config.yaml
num_attention_heads: 5
rope_fraction: 1.0
init: "uniform"
init_std_qkv: 0.0219
init_std_up: 0.0219
warmup_steps: 200
schedule: "wsd"
doc_mask: true
train_tokens: 805300000
Each number is 200 + 30 x the weight over its row's rms, rounded and kept within 0 to 999. Layers, rows and columns count from 0. The size before them is the row's rms in percent of the matrix's.

# layer 5 attention key, 320x320, rms 0.105, rows 52-63, columns 192-255
118,189,193,171,240,225,211,221,180,198,161,194,189,179,193,177,151,204,175,141,154,263,150,204,226,153,224,172,222,210,236,182,218,249,213,252,246,235,224,175,186,170,209,178,197,195,182,202,213,192,158,155,184,220,192,197,236,235,176,208,222,153,159,187,251
122,205,213,216,126,201,193,190,187,265,267,211,175,175,160,174,186,267,195,178,193,175,225,171,215,211,203,197,163,198,223,172,199,256,263,233,240,243,232,186,216,222,248,184,183,178,154,199,254,172,180,224,236,197,183,192,159,213,196,175,173,183,190,152,176
122,197,187,138,225,178,260,265,184,197,170,144,185,231,220,225,196,251,181,188,215,216,230,218,179,210,195,201,126,226,182,186,160,210,186,184,161,197,238,112,183,197,158,153,205,185,246,201,221,207,244,160,208,227,244,268,220,175,251,243,167,205,189,229,209
124,143,198,261,178,213,197,174,196,172,149,198,257,164,201,163,205,181,171,209,243,156,220,199,154,239,192,210,228,194,225,199,145,177,247,196,164,205,141,184,184,231,209,212,192,211,224,188,208,189,154,213,186,195,214,156,173,188,181,203,189,159,143,223,191
125,185,183,187,216,187,201,161,149,175,242,176,215,209,178,165,235,248,162,175,148,216,225,194,181,186,240,263,233,264,194,199,177,240,236,247,180,186,188,249,203,175,184,178,246,246,186,214,179,214,195,204,151,197,188,135,213,178,244,194,170,193,219,235,211
130,196,190,188,214,178,188,220,235,242,197,212,199,182,211,227,167,177,149,232,240,221,219,197,226,122,195,171,176,164,176,216,246,189,188,190,197,173,161,188,184,157,201,189,178,186,210,215,201,150,180,231,215,238,225,163,199,160,208,172,194,194,190,235,198
125,200,191,258,224,215,239,243,227,228,212,209,206,221,217,249,254,197,230,265,203,253,186,212,220,164,183,196,194,240,183,142,201,201,216,220,185,195,222,222,169,259,205,194,224,149,186,177,252,196,185,180,219,160,219,172,194,204,205,199,214,202,138,209,208
118,240,226,255,239,205,214,188,237,151,214,194,213,176,217,283,180,200,217,237,207,250,192,172,175,262,201,181,204,206,164,203,197,234,224,260,201,189,220,169,229,237,231,161,200,210,188,169,203,231,205,200,172,160,219,205,192,251,208,140,183,211,200,176,226
122,178,253,197,199,273,190,256,221,214,183,229,188,185,216,143,207,173,243,180,218,186,155,150,212,128,186,194,203,235,241,199,178,237,200,237,164,232,204,205,205,198,177,200,200,227,258,207,181,207,192,177,261,212,217,250,196,178,181,234,232,224,184,171,132
128,220,224,219,240,168,151,225,232,183,239,193,184,187,189,205,133,164,195,209,191,299,201,207,208,226,212,196,214,220,228,156,273,176,182,247,142,217,221,230,121,231,251,210,194,173,199,262,193,175,210,194,180,199,213,221,208,216,210,250,195,230,217,189,187
121,197,197,221,219,218,203,198,275,175,189,208,211,187,190,180,204,201,177,212,208,258,174,250,186,254,192,201,200,182,247,267,191,152,182,208,182,174,180,199,263,194,178,253,204,250,235,198,176,142,224,194,201,232,220,233,199,215,218,228,213,144,224,206,229
126,207,261,187,229,237,160,242,220,226,199,204,227,180,244,263,196,213,219,239,163,165,146,191,178,117,234,211,204,169,199,220,181,139,169,219,239,172,221,208,232,223,219,224,177,169,196,148,226,225,157,192,190,204,218,229,221,259,189,268,174,153,225,144,216
# layer 5 attention query, 320x320, rms 0.105, rows 53-63, columns 192-255
114,200,201,219,197,188,147,191,195,197,182,164,188,236,202,193,200,188,240,189,186,145,215,197,213,172,205,167,158,200,181,182,197,187,259,183,195,182,219,198,197,195,227,164,173,200,134,159,241,177,132,181,164,159,204,174,174,227,213,194,231,237,203,207,202
109,220,231,199,158,198,191,238,281,229,262,172,202,220,193,251,174,235,173,231,202,184,212,177,202,199,161,145,208,210,201,183,176,178,125,168,142,176,214,143,233,200,198,187,208,189,235,232,162,217,219,157,197,190,276,206,188,167,212,217,159,243,192,199,180
115,198,228,206,244,231,218,206,237,210,187,172,207,255,197,206,180,231,212,190,192,234,235,240,217,197,223,164,215,231,185,230,205,220,192,196,136,198,231,119,247,238,213,192,228,187,209,226,172,206,203,197,165,255,239,206,207,222,189,178,230,202,184,216,218
119,257,174,196,173,219,197,206,201,184,246,202,210,201,198,272,270,159,165,222,191,141,224,205,164,187,166,230,154,240,217,154,205,220,236,257,232,202,230,194,203,203,116,185,242,235,219,242,213,224,199,201,186,213,252,166,213,213,221,166,170,250,195,229,184
121,219,200,174,145,216,158,163,227,247,239,231,279,140,202,182,202,190,189,201,271,210,207,193,208,217,233,196,223,188,167,218,163,218,235,213,162,216,192,203,212,208,152,174,203,207,205,207,183,138,191,236,148,235,225,204,242,174,192,188,139,222,182,181,248
112,207,209,230,222,140,201,183,162,184,270,220,141,186,218,227,178,218,206,254,208,229,217,179,188,175,204,214,230,177,206,164,201,211,210,215,150,270,240,234,169,177,244,221,172,172,200,207,155,185,220,187,216,223,248,200,155,214,190,212,183,223,228,163,179
112,230,198,208,218,191,234,186,236,178,177,203,184,224,211,230,281,212,222,203,189,198,188,263,197,222,226,177,214,170,240,158,243,265,188,209,196,209,213,185,160,224,209,215,236,212,197,188,211,209,247,209,220,173,181,220,188,248,206,266,217,211,198,187,201
112,211,209,263,179,192,171,216,218,236,215,217,198,200,167,184,168,248,170,189,196,176,209,203,196,212,238,214,190,230,201,179,175,227,182,188,242,197,185,235,192,204,219,207,212,177,217,207,165,207,197,198,227,220,229,198,211,213,181,218,231,222,132,220,199
122,196,203,187,190,231,192,190,249,125,260,208,191,182,169,186,238,187,180,189,233,236,232,191,215,175,257,191,210,224,196,146,200,182,203,216,194,221,187,189,139,221,186,189,168,198,165,227,178,169,192,239,192,190,187,251,229,226,174,220,201,279,249,162,163
111,208,169,208,236,222,238,238,222,159,166,241,235,216,145,208,188,203,232,230,219,227,204,231,218,207,165,166,137,199,211,170,258,176,225,206,218,172,209,212,200,173,200,181,159,251,196,185,204,159,206,221,187,230,223,161,164,226,209,188,132,198,209,198,199
119,245,211,214,213,187,207,159,195,222,147,227,241,223,192,219,203,195,199,235,197,192,183,191,150,150,212,222,248,158,210,216,218,245,162,239,199,173,186,227,239,264,201,210,186,197,198,183,220,210,213,270,184,194,206,236,162,200,210,192,152,177,149,202,196
# layer 5 attention value, 320x320, rms 0.169, rows 0-42, columns 192-255
083,173,199,202,185,162,243,155,211,233,199,232,241,205,164,226,194,181,213,188,233,223,234,194,213,186,237,152,143,160,192,165,186,204,162,212,158,142,146,206,179,185,176,201,221,190,219,175,187,210,196,229,220,154,197,184,252,175,165,194,220,198,179,185,207
091,168,223,185,211,151,269,152,201,210,212,241,205,239,213,200,257,251,163,197,249,193,203,168,187,196,197,175,196,225,165,215,156,174,213,202,202,211,165,229,221,168,211,229,207,205,184,227,208,244,169,169,211,201,229,200,201,138,223,152,207,194,174,196,210
093,208,204,191,201,258,218,177,232,256,211,231,166,177,133,214,227,157,164,208,286,220,192,218,225,206,179,190,211,196,166,179,155,169,181,232,171,182,132,210,196,132,210,223,230,206,165,195,193,172,171,230,192,202,244,177,223,190,217,193,133,173,224,185,223
090,192,230,189,195,195,225,135,156,148,211,146,229,226,208,234,169,161,197,192,210,227,199,200,298,114,224,183,189,253,193,190,194,217,224,197,196,246,274,226,206,238,201,221,212,201,163,247,216,241,239,244,198,201,219,188,208,242,168,215,176,164,186,190,167
087,177,189,202,200,180,213,200,196,214,197,171,203,203,172,248,173,183,200,227,217,161,239,178,204,241,196,212,169,173,224,212,219,234,193,221,225,186,213,222,179,213,233,108,189,220,203,206,185,224,217,183,222,183,199,232,227,189,206,132,180,195,184,144,164
092,196,258,223,198,134,208,199,230,225,230,230,176,187,219,225,221,197,232,193,176,204,168,198,210,220,207,217,209,204,202,224,162,194,225,218,221,201,169,134,158,202,165,150,180,175,160,214,206,179,198,256,259,183,207,175,212,227,228,258,213,239,296,250,169
082,193,211,234,223,203,229,237,257,180,222,232,160,209,220,162,205,237,273,184,225,184,222,215,245,249,199,187,255,221,210,198,147,133,207,198,235,215,255,124,231,200,147,234,191,187,183,201,188,237,177,204,210,248,220,195,190,228,126,189,126,181,202,199,207
086,248,223,191,199,228,235,188,219,162,238,175,169,187,213,224,211,186,159,165,201,226,206,146,237,174,207,203,214,187,186,197,223,190,210,195,220,187,211,198,160,188,236,169,179,184,210,239,172,232,174,206,194,172,184,244,243,182,209,184,208,219,139,185,146
092,235,187,158,195,197,205,172,191,194,207,209,208,196,204,166,181,241,193,270,199,216,204,245,228,217,162,198,169,210,159,213,211,180,216,196,218,237,195,207,172,185,283,237,230,188,236,195,186,187,178,181,196,212,245,152,155,228,175,189,198,145,207,254,189
085,81,215,223,218,227,173,191,217,252,207,177,221,146,241,230,204,221,231,175,217,214,227,160,200,244,244,245,162,202,200,211,180,169,200,179,211,211,183,242,218,238,226,209,210,179,176,188,209,133,196,176,154,174,236,234,144,189,240,190,174,199,176,217,191
086,247,161,166,154,183,206,231,195,138,199,206,216,208,216,191,189,211,230,200,153,166,235,217,194,175,183,167,180,194,168,179,203,228,216,227,175,208,187,282,210,185,221,142,175,179,205,169,236,168,162,195,210,238,196,169,235,232,232,238,217,202,244,171,237
087,213,244,192,232,197,229,195,189,228,196,190,173,181,191,208,170,178,242,190,245,189,194,279,222,185,243,189,264,227,254,206,211,155,170,217,235,222,253,223,201,172,154,148,231,160,203,252,216,181,185,175,199,197,208,191,251,199,168,227,195,211,194,193,244
087,239,196,254,214,179,247,191,136,239,204,174,194,206,226,208,198,163,212,192,181,210,202,159,147,225,215,137,243,237,167,219,169,179,178,169,190,207,189,224,130,284,165,203,210,243,180,170,240,219,209,237,218,189,261,164,227,194,216,220,166,175,161,259,178
084,205,232,151,156,184,173,169,157,182,213,224,197,174,167,191,184,160,223,278,194,210,211,198,173,197,202,276,158,229,223,225,226,180,168,183,146,222,184,196,183,190,198,232,191,194,182,203,188,228,169,219,235,200,191,178,212,155,192,204,177,169,210,169,161
093,214,157,193,170,211,207,186,230,232,239,167,189,218,217,160,194,257,198,189,173,200,218,218,229,220,157,191,211,189,240,259,268,190,221,227,147,125,215,195,234,151,146,194,155,214,179,193,203,206,199,212,120,220,205,200,179,229,196,222,199,190,173,229,177
085,217,213,238,193,244,194,174,192,195,244,187,155,232,224,172,251,178,208,182,223,170,175,176,237,213,150,197,226,234,248,226,201,203,181,153,165,245,188,232,167,185,210,212,192,208,164,215,198,149,151,226,219,205,289,199,224,154,142,180,171,213,185,229,179
093,218,271,238,216,216,195,204,177,177,285,185,261,175,214,233,164,251,186,291,166,252,229,211,216,178,234,205,198,252,218,224,135,195,211,215,192,207,194,231,197,205,170,169,248,124,187,157,185,176,209,220,190,165,170,208,199,230,165,169,213,193,172,234,252
087,231,181,208,223,235,214,225,178,261,182,206,207,170,184,227,186,148,202,177,141,247,172,180,211,185,123,217,221,208,173,224,178,265,206,154,193,133,225,207,144,206,190,250,243,208,239,216,193,191,154,210,159,227,237,179,214,200,211,189,180,194,214,201,209
089,163,209,227,226,188,242,199,185,181,211,166,218,220,164,206,193,227,232,195,220,200,215,190,154,196,204,226,209,194,168,181,179,207,143,156,231,221,208,164,228,223,192,157,153,183,214,214,177,227,201,219,198,210,225,173,208,212,204,154,251,172,210,220,198
087,264,214,180,206,155,189,211,176,213,213,241,148,159,181,227,164,262,213,187,205,133,181,211,151,223,191,156,234,196,242,205,227,229,270,122,107,176,178,173,186,227,256,159,189,237,203,217,165,199,168,235,216,204,172,223,227,175,177,236,209,257,188,154,231
090,200,178,200,199,194,210,203,233,197,221,187,231,205,205,196,185,227,190,160,171,197,188,175,203,198,183,198,242,199,183,192,187,158,228,228,182,182,185,206,211,180,173,185,237,191,202,309,184,229,211,216,179,223,220,187,184,129,191,232,192,219,167,223,156
088,236,198,211,200,217,188,188,178,203,172,111,187,212,124,204,158,194,218,200,275,157,206,218,208,228,210,186,215,236,191,236,241,232,200,183,203,208,133,221,236,156,186,175,188,176,169,255,175,164,186,145,187,179,190,182,183,214,171,140,184,151,183,197,186
093,191,185,208,235,169,189,198,209,214,176,152,197,234,202,213,157,154,271,178,212,267,254,199,258,221,246,172,253,222,162,221,186,193,207,205,197,149,195,222,202,176,169,187,159,229,172,208,146,213,206,191,176,221,171,164,160,141,179,137,228,166,151,246,260
084,207,194,129,172,187,177,194,150,185,232,200,196,190,193,221,157,189,240,217,220,213,238,209,161,196,150,215,169,180,203,220,246,203,165,141,210,185,182,203,141,136,203,223,202,216,213,261,228,206,119,229,206,179,224,117,183,218,231,192,223,160,223,187,197
088,255,235,163,203,250,201,219,207,223,166,206,165,206,221,226,252,194,157,247,174,189,220,170,156,199,233,193,198,180,137,202,167,223,237,185,207,192,240,181,179,217,211,169,190,263,278,189,163,207,175,223,169,164,187,219,203,183,206,197,195,230,200,221,220
083,221,163,207,182,230,207,227,144,281,197,248,240,219,213,209,212,194,184,199,191,233,146,235,208,171,173,233,258,199,140,183,177,161,215,231,181,198,178,221,199,232,196,142,198,179,257,178,180,196,167,183,142,182,164,177,210,200,196,214,189,190,219,217,184
083,199,250,187,240,200,168,231,175,190,235,211,199,178,222,170,151,157,176,205,181,143,216,193,196,194,189,209,218,184,180,203,167,185,209,217,197,195,224,220,213,183,226,168,285,162,225,170,206,185,228,180,234,185,192,184,160,189,214,182,205,230,212,238,198
086,223,245,200,138,167,171,206,274,198,195,190,162,177,128,227,190,168,195,162,226,207,211,256,203,217,190,198,200,227,207,224,179,218,168,229,181,134,208,179,212,178,162,225,245,165,206,215,192,189,215,227,165,244,211,163,258,227,165,192,164,213,196,208,182
092,152,163,244,204,222,182,200,253,189,204,230,272,184,177,158,179,215,128,219,182,256,226,140,214,242,229,181,222,239,184,197,181,161,211,174,192,190,208,206,173,234,196,159,135,138,201,203,214,244,192,208,236,235,202,177,183,263,208,170,202,165,208,201,217
087,178,164,152,239,177,148,214,189,136,227,262,200,165,174,201,201,185,272,194,203,212,214,249,215,177,242,187,189,178,197,213,180,186,200,177,194,212,180,186,237,192,202,197,218,207,202,175,204,152,165,187,182,268,174,198,151,201,189,196,198,230,165,185,169
085,225,217,222,224,238,152,211,150,168,141,180,178,251,147,186,214,186,178,217,230,245,172,243,190,206,193,169,177,134,125,242,180,228,183,171,223,211,148,183,141,164,202,200,195,196,201,248,232,184,207,280,199,218,179,172,202,161,178,151,160,252,154,164,183
089,187,191,206,255,152,141,221,224,216,165,194,192,185,219,230,210,219,188,204,216,207,225,215,256,245,187,245,198,198,189,246,152,145,198,186,228,167,219,204,241,248,209,196,183,214,225,135,161,248,191,185,197,204,204,182,193,197,171,187,174,204,128,199,184
088,205,197,206,223,159,210,215,168,124,173,199,214,291,205,181,179,191,206,159,198,192,168,206,176,148,202,148,115,201,210,192,178,229,184,182,236,152,221,201,204,168,270,186,245,164,166,182,157,187,209,193,207,229,230,261,190,215,214,193,239,160,175,205,222
083,213,183,218,243,209,200,248,160,206,182,207,115,205,166,197,270,186,136,185,166,142,168,228,234,178,252,192,171,148,235,228,181,269,290,223,169,147,212,242,182,209,215,175,240,193,242,177,226,216,220,174,255,202,182,130,183,222,218,179,203,165,226,169,211
093,228,180,203,245,209,205,208,248,211,179,254,208,269,227,181,190,167,173,210,229,190,166,211,177,217,161,162,199,216,209,244,290,234,216,199,206,201,168,212,145,148,142,143,210,192,159,205,192,190,178,219,215,172,191,190,153,182,243,223,177,169,176,179,171
084,218,244,183,175,188,209,232,143,227,97,246,233,212,176,192,226,196,155,164,226,167,210,204,165,200,209,177,270,199,232,151,221,165,213,206,253,188,154,245,160,212,221,165,148,218,159,221,189,228,242,180,221,168,224,190,184,261,206,239,249,221,225,199,209
089,234,217,259,163,234,237,185,253,218,236,218,190,204,218,198,167,226,212,234,172,188,191,184,194,180,268,153,201,176,208,222,170,174,198,173,174,160,144,215,173,185,219,234,142,207,221,242,217,204,237,202,160,177,210,175,191,179,193,200,230,193,199,193,205
085,228,192,209,214,171,203,204,168,162,226,214,210,195,183,155,234,186,202,232,232,230,230,173,187,177,226,223,172,237,220,173,161,190,229,180,186,209,193,195,165,176,208,212,221,194,207,134,208,196,216,172,210,239,199,239,219,185,165,234,136,213,270,196,192
090,201,199,209,141,138,158,215,241,206,206,195,248,209,188,218,239,238,241,156,244,218,184,210,188,190,179,187,206,229,182,258,201,183,219,213,150,242,237,247,209,213,258,205,209,211,235,172,172,211,184,234,190,193,234,215,199,166,231,158,209,211,204,221,196
087,164,169,236,160,241,240,182,191,222,156,243,168,261,224,221,199,202,208,221,202,226,219,237,228,200,242,212,186,260,190,206,201,196,187,208,225,160,236,273,146,230,164,186,192,174,263,197,169,206,190,196,183,195,228,224,234,216,191,176,191,171,187,178,204
089,188,222,233,176,185,169,208,162,219,187,245,237,200,169,229,190,213,190,190,164,161,189,155,256,182,239,171,173,166,206,179,212,274,210,215,223,209,151,153,214,184,200,191,187,218,171,217,133,164,196,159,252,164,257,145,200,180,235,232,187,204,194,196,179
089,162,202,189,191,185,241,261,191,248,181,217,259,155,192,189,172,192,174,140,158,226,244,211,204,225,185,199,176,201,211,151,161,216,172,269,202,210,196,219,125,212,178,194,221,188,207,176,203,200,220,239,151,224,218,189,182,213,243,281,165,187,202,222,165
087,150,199,206,184,209,193,247,235,170,191,179,166,185,175,195,197,186,140,188,209,158,252,217,196,147,182,188,252,198,150,248,152,204,247,182,214,157,227,165,202,215,210,265,161,216,242,193,183,145,199,193,156,153,188,149,209,210,226,226,207,208,167,152,213
# layer 5 attention output (transposed), 320x320, rms 0.221, rows 0-42, columns 192-255
086,158,239,203,196,229,175,176,218,197,162,140,159,178,166,195,185,238,201,228,183,167,205,210,197,175,204,207,193,167,213,184,137,230,165,158,231,196,207,237,188,181,269,204,205,231,180,205,229,149,172,200,239,194,198,186,163,170,203,172,171,189,192,181,206
089,218,205,203,211,219,227,197,199,160,176,186,184,184,159,244,175,201,200,204,246,211,203,246,197,219,206,200,242,219,174,219,228,156,227,234,188,136,210,221,232,212,205,242,160,210,190,266,189,151,172,228,208,270,225,180,214,192,186,206,218,210,177,234,219
093,260,219,164,205,214,193,202,203,156,260,211,216,215,216,225,157,168,220,184,226,244,178,215,179,201,164,174,236,186,177,305,209,232,196,246,219,207,195,171,189,193,197,211,183,196,221,169,180,230,237,192,171,258,181,212,190,181,177,218,195,199,175,220,158
094,194,128,221,161,207,207,211,230,178,262,180,222,221,207,208,167,143,186,189,235,224,238,251,183,144,215,161,192,160,184,210,138,206,161,216,232,266,239,178,180,180,201,135,195,183,236,227,211,200,189,217,182,257,183,214,269,169,226,188,229,223,230,154,202
090,163,189,187,190,217,162,218,164,117,212,213,205,213,176,218,160,221,144,206,167,219,248,236,224,208,203,231,223,196,221,122,227,231,261,251,179,204,231,193,171,198,186,203,200,203,189,189,215,172,186,177,172,256,209,195,165,206,198,229,223,190,200,182,216
094,182,231,193,200,170,174,173,227,194,233,215,199,157,202,222,211,176,206,192,215,184,197,171,183,165,214,239,169,179,190,190,188,263,215,259,195,246,266,206,181,179,167,180,249,196,221,195,209,148,156,223,194,206,221,164,257,196,215,202,190,206,117,255,193
084,196,221,164,136,193,199,157,164,229,243,148,224,266,185,245,186,182,172,194,176,206,210,152,241,204,233,206,188,157,218,179,194,216,206,240,190,159,204,209,197,260,230,161,217,208,235,256,195,156,251,175,260,156,206,231,209,206,170,178,168,200,218,239,157
089,192,213,235,206,206,211,223,196,278,206,183,259,220,222,195,168,170,155,181,228,173,203,215,161,184,187,203,196,176,186,209,136,171,162,236,185,228,159,164,198,191,198,197,194,182,235,189,184,168,207,191,210,227,182,202,219,224,231,189,172,196,197,204,218
092,175,238,193,169,212,217,223,216,198,172,212,179,214,186,225,188,196,182,196,233,234,138,210,199,221,159,203,161,177,198,233,217,174,179,181,214,219,220,141,187,201,156,201,127,235,238,172,200,176,198,214,224,220,172,236,202,182,209,259,212,162,263,201,193
085,179,238,197,209,241,205,171,210,264,195,201,231,173,233,176,191,156,233,222,194,205,207,170,192,143,145,264,187,236,255,160,207,171,193,196,197,181,203,223,224,166,200,203,181,241,230,198,195,186,219,189,181,258,236,225,233,208,157,203,176,204,142,195,178
090,202,161,222,183,240,191,181,148,186,202,172,224,186,224,247,254,203,255,234,179,194,209,270,241,186,149,220,196,163,192,216,203,223,170,286,234,192,202,250,166,253,178,192,215,174,180,161,195,116,182,231,179,196,140,235,173,235,256,196,221,187,263,196,211
092,180,171,230,261,176,192,209,178,171,251,220,165,190,205,232,222,150,269,190,237,249,257,197,216,170,184,207,155,237,187,184,191,194,195,261,162,234,219,197,212,157,198,220,179,184,142,175,216,184,205,162,219,166,211,174,205,213,200,202,214,172,229,193,186
085,223,240,199,185,156,258,209,208,214,169,227,234,199,183,208,184,215,243,240,193,216,185,183,254,231,234,225,190,186,167,205,196,240,169,220,213,158,176,168,212,198,175,277,188,189,198,187,208,226,225,207,163,212,187,157,221,212,193,164,228,186,278,227,192
088,204,210,162,176,181,220,249,236,178,182,173,134,165,143,120,206,219,162,237,180,218,208,227,158,221,206,161,219,219,188,233,226,221,223,201,209,204,221,257,161,240,229,204,200,192,173,218,241,226,200,232,196,240,226,255,178,177,192,166,224,180,221,162,191
095,211,234,128,218,189,177,188,213,267,239,132,215,189,230,202,199,230,171,188,167,198,248,198,163,241,208,254,267,211,191,220,193,234,227,203,200,157,154,203,257,178,197,199,234,221,209,182,143,164,186,187,171,181,257,195,202,207,167,150,169,217,210,188,208
088,185,233,191,234,233,221,202,151,175,183,209,194,206,227,180,235,251,233,195,187,216,251,217,208,163,185,176,219,216,233,184,175,196,188,228,173,169,231,169,208,257,196,213,213,196,194,192,131,219,223,204,148,212,205,217,257,213,184,260,102,186,204,197,197
094,190,153,199,142,215,222,189,188,158,204,207,192,187,178,214,204,173,166,219,242,174,225,246,220,165,161,215,195,204,229,145,158,124,190,212,234,203,219,199,205,106,175,207,169,141,219,179,171,195,238,216,191,159,182,199,247,186,183,244,210,270,243,211,240
088,233,193,252,224,220,190,212,184,222,204,231,144,172,179,160,205,216,228,201,164,247,206,208,172,195,244,207,131,182,213,152,203,216,168,221,174,201,206,120,187,169,240,211,173,163,186,225,176,175,178,205,199,233,162,171,196,167,238,177,142,190,152,212,169
091,242,215,237,197,216,239,198,176,188,175,225,241,174,186,237,154,150,203,250,211,157,183,178,217,201,233,194,214,224,208,222,204,198,219,212,183,173,209,228,215,204,231,206,195,253,159,210,223,209,197,175,198,237,172,195,188,187,198,244,198,196,200,187,192
090,253,160,152,242,182,189,206,201,165,204,160,169,173,172,191,213,204,184,221,177,146,105,186,191,253,176,203,154,225,224,161,208,245,205,206,237,251,197,201,201,209,149,225,193,221,149,208,212,209,221,177,184,188,160,129,182,175,199,198,132,194,209,237,198
093,150,187,182,156,159,182,199,167,228,248,180,191,195,268,148,218,202,163,213,179,200,219,233,214,181,190,182,192,155,197,187,169,196,241,203,190,252,159,200,170,241,212,237,201,226,261,220,157,236,180,181,181,228,190,201,197,187,175,223,194,199,190,270,251
087,212,198,193,210,210,216,135,177,240,187,263,251,256,227,202,234,196,175,168,243,205,213,172,174,184,202,191,217,192,212,170,227,154,251,184,202,182,179,158,188,178,143,194,224,219,257,192,148,230,256,225,176,236,226,208,191,218,196,248,161,177,218,214,213
093,169,213,203,255,204,213,199,242,169,192,173,271,222,210,167,170,191,237,204,197,152,219,165,215,206,173,195,220,206,217,218,179,196,205,168,218,162,233,195,282,214,129,205,188,200,230,205,175,282,206,161,193,238,182,192,183,227,185,219,242,180,190,224,200
088,244,208,254,237,229,192,204,214,207,179,171,223,181,176,207,219,193,263,199,237,196,239,232,172,213,189,187,210,206,191,187,222,185,266,252,247,161,213,198,197,207,223,263,188,201,156,159,208,191,185,157,175,156,196,184,186,233,222,179,199,198,188,241,226
091,211,212,190,201,212,171,155,184,224,164,201,197,236,170,165,203,198,163,234,212,210,186,209,223,206,200,158,169,168,180,208,245,228,195,252,229,212,214,231,195,142,199,165,195,172,171,224,195,214,212,164,221,231,184,225,205,200,211,184,237,233,243,192,160
085,242,153,161,227,190,173,234,207,231,202,224,211,217,195,218,204,248,144,211,184,269,229,169,198,205,201,178,169,151,212,252,158,213,190,174,190,146,224,176,237,182,183,210,194,186,239,191,206,221,183,186,271,203,215,218,188,187,255,161,177,204,237,232,177
083,198,243,165,187,155,127,209,226,231,202,199,252,197,148,171,220,206,184,195,210,240,185,191,212,221,215,225,217,209,201,218,120,166,163,186,246,186,185,221,220,199,192,200,204,125,165,213,209,181,197,190,198,162,181,220,187,212,191,177,167,179,177,142,206
089,218,199,153,235,231,224,268,153,194,195,173,244,192,157,224,220,228,221,189,202,211,220,194,208,238,226,188,229,189,198,207,191,229,215,209,92,218,179,147,235,186,173,173,204,250,201,208,225,151,196,243,204,245,198,143,186,161,242,231,189,245,215,178,210
092,203,213,232,183,226,171,228,207,223,197,194,223,181,194,241,164,234,160,243,239,181,184,212,164,171,210,195,219,197,193,224,189,209,162,210,224,182,231,218,155,223,178,219,228,202,161,192,209,176,212,173,201,191,174,200,231,189,195,198,164,215,163,221,258
088,207,134,204,172,182,176,158,137,155,232,191,212,208,166,141,250,172,185,139,169,102,204,188,202,231,188,221,211,221,190,162,175,245,228,227,188,222,217,195,194,173,142,201,217,200,173,199,212,200,214,248,140,221,182,195,151,219,218,134,176,199,170,177,195
084,203,121,187,138,171,217,223,220,242,184,191,152,227,180,192,238,210,176,191,170,198,244,184,204,212,256,224,158,192,190,164,184,198,220,229,167,223,159,216,206,180,212,201,212,293,241,244,205,219,174,212,174,209,159,138,191,204,225,167,210,192,200,216,186
089,211,169,138,175,203,210,222,182,258,280,216,177,198,198,224,157,201,186,219,230,208,221,137,188,153,228,169,202,216,208,196,167,159,183,256,194,267,202,226,237,197,197,236,202,173,186,171,203,191,220,178,124,202,208,213,192,216,197,166,179,242,187,182,188
089,177,223,230,241,211,213,193,163,193,156,178,190,221,212,191,191,205,209,220,181,182,180,194,230,199,267,254,168,154,229,175,187,208,197,232,172,206,212,209,187,163,166,203,215,244,171,250,201,191,222,143,240,221,193,233,215,181,196,222,176,228,224,199,150
086,198,184,213,174,243,165,192,208,202,229,238,158,179,205,178,169,205,191,241,186,174,163,164,155,211,213,179,206,185,181,164,210,172,168,208,187,142,213,221,185,154,226,161,235,241,187,204,222,140,197,150,184,223,225,220,210,210,250,233,163,255,229,204,199
093,202,141,208,189,226,169,171,197,206,173,150,181,194,232,207,224,250,168,188,231,244,202,178,216,221,159,227,219,230,235,179,278,182,209,211,252,175,131,209,210,243,189,233,179,225,183,214,178,179,204,243,199,178,217,158,226,163,225,173,177,188,166,192,160
085,228,184,253,173,160,208,204,155,159,214,205,158,233,222,196,185,274,227,227,181,116,184,172,198,212,244,214,161,156,238,177,208,175,213,207,183,242,191,154,234,199,188,176,223,212,217,174,207,243,185,215,216,135,196,262,187,255,181,158,220,193,183,244,215
089,182,229,154,174,222,208,208,190,210,167,158,216,198,204,192,211,198,234,190,209,243,213,166,228,245,192,197,209,206,189,214,233,200,159,257,241,164,178,188,190,213,282,204,209,227,65,261,188,260,202,214,226,213,161,219,233,214,157,226,138,203,192,201,166
088,195,217,226,201,181,209,227,217,151,245,208,197,184,187,256,189,236,172,181,198,194,250,218,218,210,241,184,204,231,175,229,185,214,259,207,240,226,187,188,221,241,192,170,225,186,187,208,171,239,242,186,234,239,186,233,208,163,212,199,110,261,230,199,203
093,207,208,153,201,191,208,287,207,194,247,216,226,202,166,167,214,247,161,173,196,159,118,258,242,199,151,188,200,212,148,122,226,213,181,213,223,166,189,189,203,216,240,240,214,199,188,173,189,144,214,207,186,156,153,158,232,195,193,233,230,215,154,182,230
088,219,180,219,132,213,225,179,227,192,235,209,202,240,245,205,249,187,193,202,194,268,227,189,220,136,195,197,212,212,227,226,210,180,215,198,230,249,169,163,164,180,186,133,169,167,193,192,218,189,209,230,193,204,229,184,224,224,232,176,162,229,218,228,194
092,105,236,251,248,222,227,170,261,147,227,194,219,201,151,227,247,201,207,185,185,250,190,192,254,185,192,214,198,226,146,208,162,156,187,196,157,196,183,204,158,241,184,151,237,228,250,223,186,276,221,163,166,189,232,173,197,223,223,195,199,183,165,178,209
091,146,221,253,171,213,226,188,259,238,234,190,264,256,170,223,194,210,254,226,174,190,216,235,209,196,194,216,229,234,166,192,166,196,257,166,231,232,199,192,166,238,254,158,181,205,139,183,230,165,139,205,198,185,197,151,194,181,221,156,209,206,196,221,243
089,247,139,176,219,159,242,216,199,199,193,180,190,229,229,189,203,221,170,193,212,276,214,197,221,222,197,203,185,144,198,211,199,175,238,204,158,215,199,215,177,205,195,257,188,312,165,233,208,195,210,184,180,201,153,181,202,195,213,172,187,198,220,147,213